Weights of a small transformer language model.
Size: 16 layers, width 256, 12 heads of 32, MLP 832 SwiGLU, vocabulary 2048, 41.3M parameters.
Architecture: RMSNorm before each block, rotary positions, biases, untied embeddings, normalized queries and keys, some layers without attention, paired heads, a norm inside the MLP, value embeddings, a smear gate, learned residual scales, skips across layers, capped logits.
Each number is 128 + 24 x the weight over its row's rms, rounded and kept within 0 to 255. Layers, rows and columns count from 0. Numbers have three digits each. The size before them is the row's rms in percent of the matrix's.

# down: layer 3 MLP down (transposed), 832x256, rms 0.332, rows 814-827, columns 64-127
# gate: layer 3 MLP gate, 832x256, rms 0.328, rows 815-827, columns 64-127
# up: layer 3 MLP up, 832x256, rms 0.352, rows 815-827, columns 64-127
down814 098:131105114111115104143133121087112143137090141140136085139163128106131161125104114117133149143134127156109150113106158099133128144148113125152154126122130140130168096115108141085162118108123114
gate815 097:129131140130094116096129108132099143085127132127136111182105146138130143131147142117094107122144106113160105104111098125072139165129151138137139130127121119141142110137103119113152117136153142
up815 097:129133091134175147118116145094115122147120135158119125122137128130113127120051173129148177150144156118093090145136094112120111115149113127159131133146142107175150160148178156147148149166081138
down815 092:121126137091119115102110119124128123116146124100184136172112116190133099120142107133173104170107132130123130129155131131121130167093128097102154140130110138090136136117089073148144156141134161
gate816 100:101156110121167160097096098164132105107122128100167145135143122132138144132136136130126104094118129153145100126136141163140120131109128114135135097129071147166080114108107157121118129112171102
up816 097:081132132153151172130096112142146157132134097123187168090147093083106131126164135127134155132122094118166093093112105079107130110174112140128138127086124125140143105098120128114169128142122082
down816 097:136129127078110172111138115103133131150136149085167138138163120099120134110112190130106139166096078152113110108130137137157125126119094153167124164091105185108107140107145112137131154137131111
gate817 095:143101115146107114156107106103141116102156112089166126164099140085169119137133124104175158150122102146126118129111168162104137131103180154155105165114128085112116081121108130138149139107096171
up817 094:158120113107089162111120104113161136170162085119087126066091164139146108134122115110126146121109101101145124133150131139102137157103123106143140175125108124122136122139136113103131128085111200
down817 100:200121072111171155126096135122104071153105129140093128116110113091139115124105146153104123166124097146130145124119153108158165128120152139155133197175105143130122104134129113140128108143155130
gate818 100:141115108162127160091110144121146145118137126141133152086120162102164091154148135122155136096149147148154108117106136184136079140123143117140125131125104098167152151129147112092126103137131150
up818 095:106108133156101163110142097161155118120131124114153086107107109148137127097152118107139106108120162147142125133157126095152083126140077153150134172135170119121165135128138129147146145091103098
down818 097:170121110118092139167133129155148079136103158142114132136138128113153143119152134151160151128140087146128127131102140114138148103127146116123150140114114135123117124130131163174110145133079144
gate819 103:192132132156155168142105109124141155144114122152109119143148117086121134114143138111125170104140110103147125109149140100086137102100110113108150102145120107114106158105128141106122136137132131
up819 101:121134114137187125140134115091124166092091095124125117136123130137092141086103118102117092134154146164109144119147150128126129103074109119138098134123097119128124092145132132073146161139166127
down819 098:149100115145139137138134137103114198120084098153162072130131159144103097090155128163142122165154119119130112171151099096138138123132134101102111127149112117103123152150137101151132110120132131
gate820 101:132121135127118117131137132093121122098150103155121129104130138125101132150127163093142177111177113151168150131072110147168143123082101127120116148158154112124093098127165110169165131164156124
up820 104:148105149109126114144126155136145133143132103178090124125078117131123098085183162147084110136155122116124096147101148125103140113171132111111094113143138088103104156141109179132158140138076150
down820 096:163103088105150107103166133152158145122172123140161110149165086117143157161153149100100126122120128142101123133084074104162130133142156096094133114136159112150147131093124099080119114121123119
gate821 098:130107153130126156094085091078151132111112148094130141130096133113106145089153146126148049105115117138107175133164146131143131136108141114127096110146166112085118107139096162140143107140152139
up821 105:135140164168132137169158129171119110161158121108137146137128103132165119118130115146107129109177142159113143098141146122164166158111099125129148140137116128137127149118146094138131146098116156
down821 101:115136116120145135094117085143125095112168150111161122118135122107151138125160141111082161135148117102078125115159139108138158135156149144125175106166147101094164152149129166087122144141132126
gate822 094:120132076147158134087138084124156137108114144114151121155145110128154141092136119082126157099107138168119167160113176160147150086127118138123124111136114103185112104119124090153219122165115122
up822 100:105141108128154146117091138106142178140098145137134130147145135100126167124142145092119124152120134139162123108117140158116132138102072158143062110127137110134114093101114067119141123126127154
down822 100:143133156126143116140103125113147123138102102106109131137090131166144146152165121116141125124146095179110149124164135138142105146155146097083136130135110094107131156123109124120102130158202101
gate823 104:158126158109146193134111132122146138132137126166124124073147115141178150106124151105142122136140143139151110149131058143106093112135144102092125108134182099122131193102117135089145124131146101
up823 098:069162118136161127126161138127133132119170141109157140155129105123122144145115145161122150143152142153140111145144090101143125117138161162161135133131099180107108150108099135144113127137090147
down823 096:127088137091150162142144139131113058156105121156138112121118172110175107115116136122107094126086122116099107067105140122118092110121120131150135106142150130150109124126106181118158130106115131
gate824 101:113154115099105119091108124142108162209125112152121169145108104140130131102092106138168140133087130125129119113112125107144123149120077114125132111097119149123122065128115127120136120119115150
up824 097:060106105134122124133107119091136174080158137103091128109145139153137147129169161114135118114157117115168143135128144113148142098117128141124132125129115063112096119137130153128106149116125112
down824 096:133090131159131134148105113114172117113125147143096129138125130118149158119170176109136113094169066135133130112110119127162132110089135118119130134134145155097142166173147096121110134118123117
gate825 097:112153084157095134115103100126076133149117160148139093134113143151130154148120120093120148173106110142111122130087120129138122163114117171117111154131089137130134134139113108138148163167075166
up825 094:155120116109141124134128122148150108139128118164106158151095119133135115087096129109131167060110118157121113145136145126127143131128122113141104099121139130143139081085091088129097171140122109
down825 099:151130166123079144082126091163108120098121140154092134094123103126147102095140149117112106180112125112118146117150141111154118146149159148149118128153130157135088152134103160155111137107105092
gate826 098:160125126133130111165138121108113133110133130157122109123124132132147129134088138117137149123179153169115110137136106143115122108095185120149091112109102155139115113151170078100156132136132118
up826 097:125147087148143119135135161132154114166137156125144149100129110123144131141164121165113090159145083155112153121146129084160123149152151147117093140104139118136106117159126113134123115085141210
down826 098:136110148140132102133149173132104116134110109128156144144137139125113174145112143136119161124142131108106116105123116095127101146091123158119140160168129142140113071093134108133095123110109132
gate827 095:155145115065125117151133104128140123152108137142137162084107131141110154158136128153091118107114103171156103105126132121133145114118161098122123107054157108104109102093133143118161138145103116
up827 101:098159105139139071142140100091151118116152154157134111101125083158105152141145137121149118172098182124144149172123138127159133161136137118113113148074121105099152128151171111107139149119149153
down827 107:146164116132098095136147125084149139160154151141155133094115117166109158109106172099094150149126182097097134111145115134158143109171136144099143157128122147158135134178140124151136127160161110